config.yaml
n_kv_head: 2
norm_place: "pre"
tie_embeddings: false
init_std_up: 0.0873
beta1: 0.95
steps: 7032
Each number is 128 + 24 x the weight over its row's rms, rounded and kept within 0 to 255. Layers, rows and columns count from 0. The size above them is the row's rms in percent of the matrix's.

# layer 9 MLP up, 256x64, rms 0.337, rows 198-250, columns 0-63
size [ 99 111 103  91  94  98 108  96  91  87 105 115  88 117 110 110 103  94 113 111  99  83 104 101 114  92 100 102  91 123 101 107 123  89 101  93 101  97 102 118 101 103  80 119 106  96 107  77  84 107 109 108 100]
[[116 143 104 168 139 166 135 127  94 119 143 158 102 120 193 141 127 155 127 152 124 166 114  86 110 125 171 147 103 109 153 151 150 106 136 103 140 139 136 141 139 130 128 119 117 140 154 121 135 166 100 130 148 188 107 125 111  98  79 131 130 119 167 151]
 [125 135 149 108 107 154 157 138  86 110 131 161 109 137 159  95 120 159  67 137 112 120 127 159 121  96 122 155 124 143 150 151 109 105 155 133 116 112 108 116  94 150 154 177 127 115 163 144 132 137 142 127 121  75 123 140 169 169  94 153 132 151  95 137]
 [122 120 126 104 100 154 139 103  88 151 103 168  90 125 135 172 145 136 126 118 161 141 125 158 131 119 145 133 124 103 194 103 122 106  77 155 125 145 113 100 171 153 101 124 141 131 100 140  95 132 116 123 154 168 123 141 116 148 106 119 146 165  97 106]
 [117 141 139 105 151 138 120 124 143 120 189  96 117 135 128 114  96 141 138  78 126 120 109 141 107 148 104 129 134 123 148 104  79 119 118 128  94 116 116 113  94  89 120 144 100 148 115 126 133 133 103  92  90 110 124 131 120  98  99 184 168 166 180 128]
 [145 167 106 101 117 118 125 146 198 123  93 159 103  90 133 131 158 128 163 146 124 164 159 179 112  90 144 143 122 127 148 160 117 109 129 150 118 115 113 165 165 132 138  98 150 109 147 136 130  83 143 111 111 105 122 110 122 149 121 159 120 129 140  93]
 [135 153 130 122 104 145 144 139 185 138 157 124 143  82 154 134 154 140 141 124 143  96 168 140 161 127 136 145  96 163 170 165 111 130  98 173 103 131 110 116  96 150 123 130 130 114 117 100  78 131 125 115 133 157 137 166  88 111 119 125 141 128 120  77]
 [ 89 132 154  95 119 138 122 152  94 146 174 112 159 136 135 119 119 132 129 127 145  92  97 141 134 138 151 132 124 121 152 171 142  87 192 107  98 125 127 174 106 101 145  96  67 132 143 117  89  79 150 113 121 126 124 123 136 112 121 112 137 141 137 133]
 [104  98  69  99  94 124 105 112 132 126  82 111 122 148 103 138 109 174 128 142 156 116 145 122 145 145 145 160 110 136  98  92 149 150 132 138  83 170 132 141 100  90 161 128 130 117 152 110  87 127 116 133 120 118 151 157 131 164  92 133 152 117 154 116]
 [160 156 130 133 132 128 141 143 129  86 144 113 145 156 145 138  72  94 160 102  95 125 105 186  89 111 101 158 114 162 122 123 112 141 146 157  98 129  93 140 153 115 136 105 152 107 110  94 102  91 122 114 128 123 101 131  94 137 147  95 127 101 155 126]
 [ 66 137 140 134  90 112 158 102 129  99 157 131 109 166 126 115 138 101 111 126 137 144 141 131 115  65 141 148 120 117 128 101 167 104 110 143 113 164  96 124 132 150 106 120 129 133  97 158  84  95 107 151 120 107 115 175 135 117 101 134 106 160 136  96]
 [ 99 157 107  90 141  76 136 143 139  97 101  99 102 129 156  90 120 153 123 136 151 123 162 161 116 117 117  93  90 109 112 150 173 148 132 102 154 130 138  96 164 156 160 119 116 112 168 132 108 102 112 120 108 155 118 127 151 149  79 111 131 125 149 122]
 [124 101 142 119 144 107 111  96 103 116 131 185 175 114 137 112 132 189 121 117 104 129 127 136 131 106 128 109 105 113 136 115 112 105 157  93 125 173 117 121 136 106 113 127 156 150 110 110 150 100  94 157 111 116  96  75 144 136 167 101 159 115 168 139]
 [111 124 141 150 160 146 205 119 120 157 152 138  99 133 137  83 113 127 108 112  87 103 120 147 121 133 151 122 115  98 123 155 138 167 109 151 143 120 133 140  87 112 112 107 149  86 132  87 113 165 160 131 116 112 116  87 135 115 112 164 141 103 151 146]
 [150 143 145 150 102 137 141 115 131 110 102  84 152 165 109 179  87 126 111 129 151 164 133 134  91 113 157 134 162 106 157 155 117 107 134 112  86 105 105 126 129  97 130 105 167 108 118 119 154 121 153 163 125 141  88 117 160 108 136 172 132 105 148 100]
 [114 127 139 100 166 160 148  86 127 114 116 183 127 107 127 143 148 106 155 121 127 121 150 112 129 128 133 115 129 174 124 122 101  87 157 144 133 135 105 112 118 154 174 130 145 168 136 110 168  76 138 133  86  90 120 116 106  93 110 123 171 108 152 116]
 [ 98 148 125  94 115 121 105 126 110 136 164  91 134 141 147 138 153 108 156 106 139 143 121 119 154 146 166 144  64 124 141 114 109 168 117 146 136 138 104 102 134 110 185 125 144 132  80 164 106 112 128  93 141 113 105 121 121  91 133 120 105  83 122 169]
 [105 154 101 141 116  97 159 121  96 156 135 165 116 120 135 160 161  95 157 112 125  90 153 143 148  88  97 134 144 151 145 177 104 120 143 127 143 155  98 118 135 152  99 132 124 120 160 135 117 153 132 127 127 139 174 162 176  91 112 141 142  92 105 110]
 [146 135 115 110 106 145 155 107 139 127 126 121  82 159 172 144 137 153 151 150 138 129 132 122 155 133 114 108 134 162 118 132 139  87  93 158 136 118 114 119 132 101 110 114 141 121 114 139 114  77 110  72 108 128 171  97 156  80  81 134  86 128 152 156]
 [173 111 140 157 137 112 160 131 107 117 107 115  84 109 100 182 118 132 142 139 119 160 110 189 133 119  90 124 103 134 128 175 152 112 144 100 141 190 121  94 146 126 133  92 135 164 168 134 126 137 125 147 123 162 132 144 145 133  99 129 131 130 118 116]
 [146 161 119 136 146 166 106 121 155 115 119 111 100 128 152 140 118 153 121 128 161 160 124 177 160 119 111 165 118 121 137 182 110 149  82 114 108 136 129 118 135 162 151  95 163  95  87 118 161 141 120 150 144 118 151  88  79 128 113 116 134 141  98 106]
 [151 109 151  98 106 132 137 138 162 105 137 137 105 154 139 147 118 108 134 116 123 124 122 114 177 133 130 138 113 126 144 133 164 109 120  83 143 156 168 100 172 130 107 141  90 113 144 105 133 111 177 178  80  99 151 137 115 122 141 115 160 133 188 122]
 [ 95 143 107 120 132 136 142 111 133 143 115 141 154 110 116 120 136 158 102 121 137 111 147 152 112  96 154 193  88 164 110 113 122 159 137 152 130 150 115 136 152 114 128 109  74 125 121 119 111 154 112 138 113 137  83 152 154  88 116 136  53 133 140  98]
 [111  94 135 135 130 131 139 123 142  98  94  96  98 111 142 150 106 114 134 102 122 153 138 165 135 110  97 174 173 121 153 141 124 114 136 168 107 141 108 133 132 171 124 122 102 124 151 105 102  97 107 152 123 142 133 140 113 106 149 120 136 191 198 148]
 [162 133 124 129 148 166 164  72 149 112 121 161 101 187 127 165 140 124 148 134 146 113  73 145 101 149 112 154 128 132 159 165  82 122 154 136 112 116 149 119 144 120 122 116 115  98 125 135 140  83  86 113 133 137 145 129 118 144 132 158 108 158 134 112]
 [ 94 107  87 102 101 100 126 127 113 138 112 150  98 161 114 109 109 108 123 151 141 128 171 147 127 113 169 132 134 153  87 125 122 121 117 128  77 139 143 109 126 120 164 107 103 106 157 106 137  86 150 104 181 153 146 142 146 136 101 162  78 128 113 121]
 [127 142 106 118 136 138 115 144 146 148 144 107 158 110 129 122 119 127 108 177 131 112 157 157 152  96 115 115 160  98 163 152  79 112 143 125 158 137 158 145 123  94 139 104 179 154 156 122 151 154 182 133 123 107 119 125  94  76 144 123  84 108 116 118]
 [160  94 119 111 134 131  95 107 120 108 103 106 140 114 117 111 127 128 135  74 119 152 111 148  75 122 149 157 118 123 128 152 133 138 180 172 142 175 124 131  96 116 131 137 107 135 123 127 113 139 114 119 180 133 123 165 119 134 145 143 155 199 111  99]
 [ 95 159 117 111 132  92 157 118  84 174 123  89 119 148  67 147 113 158 151 132 106 126 139 141 111 110 138 134 118  71 155  82 114 104 127 122 136 106 111 134 115 107 144 115 187 111 113 157 135 133 123 146 120 127 135  92 148 124 113 137 154 142 102  99]
 [136 101 164  97 152  92 180 105 151 154 121 165 154 129 160 115 117 136  91 157  87 112 170 137  99 153 135 111 121 114 158 134 119 114 138  97 124 149 154 149 126  93 142  84 107  98 118 117 130 105 162 135 130 116  88  98 129 129  89 130 139 135 126 160]
 [141 106 156 109 107 113 135 159  62 109 135 153 151 155 122 166 115  90 141 109 144 106 150 144 132 128 107 151 132 129 170 154 106 108 163 109 152 138 164 148 143 130 104 134 119  75 127  69 108 103 146 149 149 130 152 135 158 139 103  86 125 124 127 123]
 [131 151 115 129 128 150 140 120 126 118 188 153 134 130 109 102 182  98 128  95 142 102 122 179 119 127  90 147 126 125 145 184 111  98 186 131 106 149 169 165 148 135 118  87 126  95 135 114 125 110 130 149 149 144 124 110 142 108 106 101 140 110 121 133]
 [140 112 135 103 190 148 157 137 131 180 139 126 163 156 147 149 143 175 104 146 116 159 116 146 138 128 129 108 120  90 122 138 129 123 115 117  85 139 175 138 121 105  75  95 119 118 155 141 157 157 109  91  97 121 155 120 121 106 107 118 132 163 120 143]
 [133 145 128 113 113 167 141 138 102 152 174 146 132 126  92 141  93 131 153 127 155 131 197 137 101 103 127 143 136 137 137 153 104  69 129 126 150 117 131 137 125 158  80 117 132 105 123  78 127 117 133 157 155 142 154 119 151 150 139 117 141  71 153 143]
 [103 143  92 183  93  78 116 141 128 117 126 129 135 136 125 169 121  97 114 122 160 123 142 200 133 104  79 123 146 154 135 129  93 138 141 125 142 153 117 137 112 149 139 148 151 122 174 141 126 110 146 121 124 122 131 131  85 135  91 149 142 124  80 150]
 [141 121 131 162 130 133 103 125 118 126 143 108 147 130  94 126 140 144 122 128 162  93  98 138 122 145 126 159  89 146 143 153 117 132 135 213  88 139 106 154 112 123 138  73 147 116 107  90 104 136 131 137 142 122 146 135 149 112  96 109 108  95  71 111]
 [148 101 113 121 145 128 155 118 136 162 148 119 123 114 138 163 177 116 123 151 164 130 106 151 126  97 124 142 140 155 156 155 124 147 129 170  98 119 131 147 118 123 105 132 168 139 106  98 118 114 122 116 188 112 114 155 150 116  83 168 163 140 127  66]
 [144  65 126 124 112 127 149 138 125  96 132 138  93 155 119 127 105 149  67 170 124 134 136 160 133 124 134 142 141 135 139 147 154 139 139  65 135 140 177 156 130 110 112 150 124 123 122 146 143 164 145 121 126 135 116 124 157  48 125 114 121 139 134 103]
 [175 127  77  70  81 140 131 127 126 115 129  90 104 155 120 152 109 168 132 136 103 109 140 130 132 169 136 122 156 105 137 138 121 164 121 124 111 119 149 100 131 122 147 133 100  98 157 128 162 131 203 137 114 155 139 119 115 126 103 148 115 151 116 108]
 [ 84 121 116 130  97 118 131 109 122 155 166 141 111 152 112 153 103 133  82 139  94 123 107 138  99 141 142 124 107 123 101 138 156 104  98 160 101 170 135 132 141  80 134 180 162 124 104 127 105 128 145 113 155 115 122  76 136 131 125 142 158  97 175 120]
 [109 118 131 138 124 184 126 128 130  99 103 127  99 178  89 154 107 150 135  99 106 106 118 155 163  96 132 123 109 121 185 151 145 100 154 100 168 114 102  97 164  98 123 106 152 160 132 143 110 107 127 127 134 144 115 164 105 118  90 117 137 118 153 133]
 [121 125 125 139 108 125 133 121 161 168 102  82 173  73 109 124 128 140 128 157  90 122 148 159 106 147  70 128 123 158 159 145  80  94 117 144 119 119 170 104 140 126 147 139 172 139 143 129 133  95 147  87 105 130 122 100 107 111 114 138 113 126 125 116]
 [159 112 147 130 181 145 114  92 134 135 119 109 138 146 122 128 102 164 193 115 131 117 131 148 105 143  97 121  83 124 102 151  87 117 137 131 145 145 130 166  94 156 145 148 147 151 174 120 138 122 112 172 111 101 152 115 134 112 125 105 148 164 102  97]
 [125 154 135 153 134 117 137 105 150 149  86 142 163 120 164 171 137 117 128 123 153 159 127 127 116 152 136 115 111 137 111 136 144 148 123 132 108 139  85 194 141  87 104  70 156  86  98 125 156 102 132 147 111 110 173 114 147 111 101 130 143 135 159 124]
 [109 116  69 103 138 153 131  90 141 110 118 126 115  94 112 123 123 146 151 113  99 143 168 165 134 141 169 155 132 141 142 133 106 141 132 107 139 142  56 112 115 125 148 167 140 131  72 160 142 107  97 156 129 158 145 121  93 108 114 136 155 122 137 124]
 [125 110 106 135 153 129 154 146 143 152 144  99 145 137 145 137  98 128 106 175 148 150 148 160  86 130 107 124 167 158 136 150 109 145 136 163 173 151  84 123 158 107 141 146 148 134 158 106 131  94 108  98 121 122  99  87 150 133 105  95 115 146 143  78]
 [101 130 126 157 153 177 137 124 106 151 186 138 135 132 103 116 110 145 118 140 116 118 145 146 132  74 128 138 107 126 116 156 138 106  83 105 124 124 173 137 115 145 136 113  60 151 116 105 117 110 160 105 110 130 124 133 173 111 102 116 174 111 131 161]
 [149  89  91 137 176 160 170 118 150 157 120 117 139 113 162 149 160 104 160  96 122  99 135 154 146 126 170 150 113 121  93 112 116 131 101 146 120 135 129 121 136 122 135 142 150  80 121 120  82 149 159 113 166 113 171 110 107 145 102 145 133  96 119 148]
 [156 135 133 172 119 127 144 157 112 192 150 116 128 141  99 135 111 141 128  81 126 149 172 139 107 138 128 135 142 166 128 147 135 149 155 129 120 156 135  99 173 137 139 126 149 103 111 101 139 119  85 120 131  86 117  63  86 113 135 112 146 152 124 104]
 [164 129  81 158 118 118 125 125 111 142 122 154 101 133 134  89 147 156 158 115 133 128 136 124  98 112 128 165  97  76 125 100 132  90 129 100  99 167 104 131 183 151 128  94 138  98 165 132 109 127 158  97 161 103 141 123  99 115 159 147 128 122 151 146]
 [ 93 126 134 143 138 129 120 116 125 179 105 100 165  89 134 129 130 159 143 105  97 138  91 153  97 136 154 127 101 115  98 163 166 130 123 129 119 159 147 105 145  89 180 109 129 130 123 106 105  90  88 169 135 120 113 139 127 105 147 179 140 111 125 109]
 [126 141 170 122 112 120 200 118 139 112 104  99 182 161 148 154 141 113 120 171 106  90 140 177 119 123 112 123  95 169  86 125 131 132 135 142 144 131 145 110 129 113 125 129 128 136  97 101 160 121 144 134 116  94 133 133 122 120 123 148 112 172 134  83]
 [125 110 117 126 146  60 196 105  88 145  95 158 160 138 112 173 126 145 113 121 112 140 127 148 146 147  97 102  73 122 156 133 103 158 125 131 112 107 127 137 150  96 128 118 164 134 175 126 134 148 119 158 148 114 164 127 133 126 120 139 139 122 131 115]
 [148 126 124 145 155 133 166 120 113 129 101 168 139 104 147 119 119 148  85 145 146 104 113 167 107 133 135 130 140 122 160 177 156 127  91 103 138 158 127 120 180  95 138  91 129 118 123 160 138 155 109 139 140 102 109 143  87 101  67 154 124 148 129 155]]
# layer 9 MLP down (transposed), 256x64, rms 0.0831, rows 198-249, columns 0-63
size [ 88 115  97  89  97  94 120  93 104  86 100 120  90 120 102  96  97  96 120 112 102  77  98 101 128  90  96  95 101 130 105 109 117  92  99  93  94 101 102 114 102  99  80 118 106 101 103  76  82 107 111 114]
[[132 113 135 134 147 143 101 130 156 135 131 173 117 108 116 128 136  78 113 117 134 115 102  64 104 159  93 154 118 145 125 143 180 113 141 143 122 167 105 122 164 100 123 136 122 176 154 116 101 145 117 128 119 113 139 168 123  80 131 135  86 135 126 167]
 [147  61 159 133 142 159 123 158 121 109 113 138 126 148 199 140 139  84 128 102 118 124 126 144 116 120 168 123 141 143 124  92 124  80 110  92 140 131 124  95 142 142 154 147 156 109 133 145 167 135 110  88 153 140 129 117 139 154  92 132 130 121  91 131]
 [103  92 165 162 127 143 133 152 113 109 148 172 125 174 132  84 153 142 120 140 104 145 143 102 125 118 100 113  72 166 154 151 123 141 121 107 107 164 101 150 115 115 161 116 102 108 134  76 135 145 123 168 136 111 119  85 118 155 129 139 133 106 121 136]
 [109 129 138 108  92  99 137 132 102 123 130 124  74 115  91 150 147 126 177 116 132 154 140 129 103 148  60 141 120 131 142 118 174  95  98 112 170 138 109 132 136 155 156 105 133 119 138  90 132 145 120 155 141 103 114 155 141 164 157 106 168 121 130 103]
 [127 132 162 127 148  89 158 138 110 148 133  84 116 131 147 124 116 119 102  98 121 116 122 111 171 103 135  93 137 151 113 153 162 154 118 103  93 110 161 130  88 121 122 133 154 121  94 140 173 153  80 174 110 110 138 159 168 109 118 113 157 107 156 125]
 [168 162 121 149  79 140 129 129 139 136 169  95 154 112 141 116 106 149 132 108 125 172 123  92 154  80 150 109 128 133 158 152 161 134 124 145 128 142 160 107 120 150 150  89 120  70 127 116 123 109 129 105 117 135 122 138 113 104 141  96 117 142 171  80]
 [148  95 162  92 117 121 131 154 135 143 164 142  73 134 134 107 134 150 130  90 102  93 127 103 154 143 147 107 165 108 137 125 129 108 129 125 113 153 116 160 107 113 161 111 160  97 115  89 157 139 116  79 155 115 138 149 126 165 153  84 108 146 139 156]
 [145  92 133 142 141 154 142 128 165  88  98 131 113 162 157 181 135 123  97 135 131 127 113 101 124 155  80 127 159  86 157  80 129 117  97  94 141 114 112 135 129 106 145 168 114 129  95 136 132 102 118 120 109 148 121 165 154 168 127 131 122 163 105 153]
 [146 113  98 133 132 150 138 115 140 150 105 124 121 107  80 134 141 102 121 122 114 103 177 163  90 150 102 157 127 143 155 103 125 136 102  84 147  72 155 120 151 145 151 119 121 133 120 132 180 133 109 167 149 105 122 118 171 122  84 152 107 122 117 158]
 [132 147 138 119 122  97 114 150 158 139 145 159 127 153 126 119 121 135 125 131 146  73 132 163 149 132 115 103 186 126 127 145 129 128 127 130 150 103 111 135 126 111 154 122 111 101 158 111 122 125 108 126 148 121  84 140 167 124 181  75 122  58 114  83]
 [148  98 147 122 151 163 102 142 137 151 120 125 142  77 109 137 130 148 121 122 143 121 136 109  86 133 143  87 139  99 113 108 120 131  72 100 147 118 119 155 129 161 170 147 155 137 156 127  81 136 131 142 192 122  82 152 116 123 142 129 101 106 164 134]
 [178 154 178  96 115 119 135 108 106 151  96 139 134 115 125 142 151 157 131 122 152 106 115 132 115 118 127 150 130  93 156 114 119 174 124 155 124 122 146  89 151 120 132 113 166 134 134 179 115 146  75 141  95 150 113  70 146 119 125 112 144 129  97  95]
 [104 130 132 118 147 174 101 127 115  87 167 139 140 170  98 111 113 148 137 114 139 112 144 133 155 168 120 115  96 134  88 122 139 168 162 125 118 115 132 128 126 128 129 142  97 119 123 106 167 160 171 165 116 150  87 124 110 108  96 107 136  64 131 117]
 [123  99 144 121 124 128 152 165 116 128  99 113 115 150 120 108 145 157 130 120 155 140 136  99 131 121 160  98 158 151  98 134 163 110 119 118 117 140 187 167 104 150 105 158 141 130 102 159 112 122 118 125 124  91 117 133 175 119 136 121  97  55 153  87]
 [ 87 128 112 146 121 163 164  84 131 104 123 144 161 118 165 149 161 114  94 125 113 124 104 146 115 124 126 116 128 131 109 131 135 108 152 129 100 145 114 132 107 129 150  79 160 120 149  70 176 151 109 147  90 136 112 144 148  85 122 108 180 146 138 133]
 [127 130 114 104 114 143 146 113 139  96 140 118 117 145  86 134 134 103  88 194  97  89 177  92  97 147 104 128 135 122 127 143 125 117 137 118 141 126 138 171 150 135 125 165  95 126 103 114 117 118 120 159 106 152 127 126 183 169 123 117 130 177 151 114]
 [133 124 129 120 107 120 113 120 169 113 147 119 150 122 134 109 170 176 161 130 101 148 100 106 135 145  87 130 134  90 130 117 117 140 155 133 158 115 118 118 117 118 116 115  83 126 115 118 158 169  68  96 122 130 163 152 146  89 191 141 111 149 153 116]
 [144 144 119 148 140 137 135 170 135 137 109 107  87 180 145 132 112 145 122 108  96 124 121 130 137 142 116 156 148 141 126 119 121 100 131  64 147  99 147 166  88 126 145 137  98 116 152 143 133 133 128  85 137 106 132  83 159 144 186  92 117  84 115 125]
 [143 145 119 105 158 140 124 124 120 142 119 110  95 136 117 166 148  84 115 124 126 114 143 122 154 124  88 104 141 113 178 124 137 189 117 116 144 147  85 163 109 141 128 138 104 139  96  97 160 195 127 148 120 135 128 116 140  71 131 103 120 111 108 150]
 [159 137 136 121 136 152  73 117 100 145 151 107 160 126  87 126 155 136 150  95 112  98 157 150 115 123 124 106 133 110 128  82  75 170 163 180 148 110  95 171  99 132 139  93 127 132 137 128 110 157 152 119 140 136 130 118 110 126 134 103 103 121 140 156]
 [111 119  80 167 137 114 151 123 152 146 114  99 145 163 112 160 168 159 137 130 119 156 109 194 131  88 147 134 126 113 140  86 125 124 135  71  82 106 124 150 118 153 140 117 103 102 123 107 123 154 150 128 107 119 121 152 136 128 134 151 112 121  80 140]
 [104 131 141 128 126  91 126 128 165  82 100 145  94  97 170 106 120  89 145 125  91 161 133 102 128 132 143 166 156 111 159 106  85 158  96 114 163 146 138 113 107 136 144 137 109 120 100 163 131 159 116 122 118 134 173 182 130 117 125 102 119 114 147 123]
 [158 136 135 143 150 120 143 129  89 146  92 157 114 153  93 137 125  87 136 130 118  93 112 139 133 141 131 142 171 106  91 144 162 139 131 133 165 103 104 111 140 155 158 157 102 151 126 117  85 158 114 118 163 156  88  88 148 104 118  84  91 128 136 140]
 [100 140 113 154 146 150 129 103 157 129 157  99 101 144 123  95  95 139 125 118 109 141 123 130 103 168 122 123  90 158  93 138 121 126  77 155 154 120  86 112 128 153 127 144  87 110 180 136 123 137 148 131 167 107 111 157 141 152 112 131  89 142 124 182]
 [ 83 151 142 129 118  93 117 115 155 120 160 107 159 164 123 139 147 115 132  74 134 109 123 189 141 135 151 158 115 124 136  69 171 136  81  67 135 132 135 143 122 136 135 133 143  97 146 140 128 149  95 105 105 135 138 131 132 140 107 127 133 127 100 156]
 [116 148 148  92 140 128 146 124 141 119 105 125 139 138 127 113 123 127 153 123 110  87 157 102 112 123  69 108 109 169 133 153 145 159 112  64  94 125 112 106 187 137 111 117 123 143 124 143 146 157 150 145  99 127 127 140 153 137  92 128  82 176 133 153]
 [132 132 134 147  90 121 152 157 145 200 139 175 137 107 105 127  86 109 135 128 119 129 141 119 139 109 135 121 171 108 156 142 114 128 105  99  98 119 114 131 153 150 136  99 122 116  75 163 117 129 114 100 165 127 141 120 161 104 151 102 176  96 120 110]
 [173 145 160 102 103 144 175 122 105 129 123 114 121 116 145 132 137 157 139 106 153 119 132 130 129 105 126 171 111 134 119 118 103  87 106 102 135 128 121 140  76 100 125 145 168  81 151 122 123 110 136 156 109  84 121 163 104  82 133 147 145 139 174 160]
 [161 128 140 138 131 148 114 148 162 159 126 122 148 184 101  70 153 123  99 163 119 140 107 132 117 116 171  99 129 121 171 157 140 131 108 124 105 148 111  98 138  79 131 115  88 136 162 130 112  94 134 104 179 126 135 115 112 136 117 119 136 120 139  84]
 [141 144 105 108 123 177 113 120 115 152 159 127 119 116 116 166  95 100 119 123 103  68 154 111 145 156  85 136 155  89 124 138 155 111 114  88 132 150 100 182 120 149 130 156 115 114 134 110 152 130 130 103 135 151 171 132 140 148 163  98 120  94 140 116]
 [117 123 123 128 110 114  82 121 100 121 144 150 109 133 125 119 136 106 127  74 112 146 141 123 122 149 110 149 175 138  99  88 120 141 110 151 161 116 108 158 119 102 174 144 152 135  99  86 141 118 136 119  98 168 182 127 130 174 138 136 139  97 146 175]
 [122 100  84 152 131 126 121 106 112 125 153 121  99  82 137 135 117 111 152 151 145  85 151 102 122 149  67 160 135 170 151 119 110 123 152 126 144 156 127 110 161 152 139 117 166 142  94 102 147 116 137 136 106 135 135 173 161 142 125 110  75 118 128 159]
 [142 119 116 119 122 173 108 185 110 133 143 137 150 145  97 125 131 101  94 111 117  94 133 145 146 101 102 116 107  83  88 139 175 150 137 142 128 107 158 203 120 138 132 109 124 127 135 123 140 130  91 161 143 139 144 163 103 140 131 119 126  83 142 107]
 [138 147 109 157 115 128 136  91 144 159 120 117 169 149 130 179 142  92 147 122  75 138 139 130 140 101  86 101 148 160 144  93 163 146 127 113 140 141 134 136 140  97  99 138 110 130 118 101 124 144 128 113  93 112  89 139 130 143 115 154 133 192  84 146]
 [147 143 135 125 146 159  76 113 125 101  78 131 125 114 117 114 180  64 130 130  92 146 132 118 133 116 140 128 112  83 107 136 126 166 129  64 147 131 155 136 157 134 122 157 125 117 124 140 148 141 107 142 150 152 171 146 134 119 174 112 124  98 132 130]
 [129  91  99 120  90 124 170 150 168 135 151 122 122 117 107 159 154 113 133 152 112 152 109 133 117 123 161 138 153 152 105 168 119 140 133 124 150  84 103 159 129 208  95 125 102 125 131 138  94 135 119 137 142 125 147 125 114 115 154  88  82 108 121 131]
 [157 170 123 133 129 179 116  92 102 146 136 115  85 157 151 114 137 137 118 144  98 126 114 111 179 147 120 115 155 130 115 147 127 105  91 139 128 128 116 130 165 131 146 125 102 137 109 101 161 123 166 106 123 123 126 102 119 159 137  73 183  86 107 146]
 [152 124 182 126 144 113 153 143 120 118 143 150 119 151 131 151 104 160 122 112 103 125 138 133 155 132 166 106 161  80 139 132 187 146 115 124  99  87 119  67 164 135 141 119 107 122 141 101 141  92 138 100 113 119 107 112 102 138 166 137 140  85 136 116]
 [ 71 111 153 159 144 149 120 106 119 145 123 167 112 125 132 149 121 101 128 116 138 151 152 114 101  82 127 150 132 133 132 144 112 132  85 160 123 144 194 135 115 119 148 118  80 141  83 145 105 123 102 143 132 133 114 170 188 119 146 120 116 127 130  99]
 [100 129 122 123 103 161 137 137 148  95 122 154 131 121 126 110 117 145 147 143  98 100 135 124 181  91 102 101 126 127 188  79 189 141 132  87 164  97 143 116 161 101 125 139 135 144 126  91 144 110 118 117 130 103 122 120  97 134 128 114 128 169 140 155]
 [117 115 143 113 126 110 126 179 113 134 117 113 129 135  77 171 161 112 103 146 119  93 148 106 172 136 125 128  99 125 136  98 168 131 159  96 132 148  87 125 142 183 161 132 125 113 102 168 102 147 152 109 124 122 132 124 141 103 157 146  99 109  86 123]
 [121  98 125 128 131 148  84 100 110 108 103 115 147 121 130 120 117 118 149  99 160 105 145 135 121 117 107 164 105 140 166  79 111 124 130 131 167 146 124 169 108 106 152 135 160 130 157 124 134 129 130 149 131 118  91 104 167 143 118 161 146 174  57 156]
 [152 145 109 177 107  97 144 152 173 142 134 106 103 119 168 138 145 106 131  97 132  99 117 140 166 139 126 101 132 132  77 106 145 105 132 130 107 129 101 161 129  95 134  93 123 168 102 151 145 104 151 116 100 133 185 152 114 130 160  97 152 115 114 137]
 [122 102 123 123 108 141  79 147 162  98 162 122 177 118 157 111 131 137 121 110 129 124 112 122 126 146 123 151 134 106 117 102 119 142 174 123 125 155 147 174 100 117 137  96 150 120 134 193 101 146 102 113 125 168 111 141  82 128 161 105 132 119 109  79]
 [121 102 159 152 109 119 152 112 145 159 154 104  83 148 129 138 134  96 149 122 169 113 125 143 141 141 164 113 167 116 131 129  98 108 126 135 180 129 104  76 145 124 133 156 132  84 143 142 133  86 140  70 151 102 144 116 148  82 127 114 117 131 141 144]
 [130 111 131 120 140 110 160 173 144  93 137 117 120  95  97 128 134 154 108 162 152 120 135 131 140 175 113 139  99 166  83 143 136 136  89 161 139 175 132 172 151 117 110 115 109 148 132  92 137 104 107 160 125 101 117 132 122 154 111  92  92 102 167 132]
 [139 135 123 104 162 139 127 119 150 135 124 121 137 121  97 173 167 139 135 158  98  88 142 170 152 110 126  88 142 118 108 114 154  92 126 111 134 134  53 107 135 154 113 164 147 137 130 100 126 141 166 103 120  93 113 114 104 131 118 171 138 163 150 109]
 [132 153  82  93 126 172 160 104 164 132 124 131  86  89 139 160 128  94 184 143 129 116  94 135 141 112 145 144 103 103 152 165 146 102 105 127 137  91 123 115 112 137 118 147 139 111 130 142 139  84 111 144 187 164 136 131 107 109 116 139 108 135 130 116]
 [150 148 140 119 143 165 142 117 104 112 158 147 150 167  88 136 144 134 103 161 129  75 149 134 117 149 107 122 134 130 156 130 109 109 121  91 148 136 102 178 122 120 115 139 138  60 137 140 125 112 124 114 103  80  89 143 141 173 149  94 127 156 137 122]
 [141 122 137 118 110 166 106 134 120 114 175 153 151 132 130 146 119 119 154 129 102 128 182 118 120 121 112 109 146 127  70 132 120 119 123 184 152 132 156 113  94 126 137 103 147 127 112  95 138 146  63 100 118 126 141 158 180  98 138 108  95 135 145 150]
 [141 135 116 124 121  75 100 151 165 173 111 135 124 118 133 150  97 139 144 121 140 149 167 116 147 134  89 123 129 140 133 181 111 145 112 175 155  90 121 159  99 111  91 115 119 108 120 122 128 120 158 101 117  94 100 171 162 127 155 119 120 131  97  91]
 [135 158 110 155 104 115 152 100 154 156 156 150 125 129 122 109 131 126 193 137  95 132 123 109 164 147  89 138 105 121 124 142 102 149 155 127 132  98  80 151 108 133 138 152 136  87  89 146 145 110  84 142 154 111 121 162  87 160 152 133 116 133 107 101]]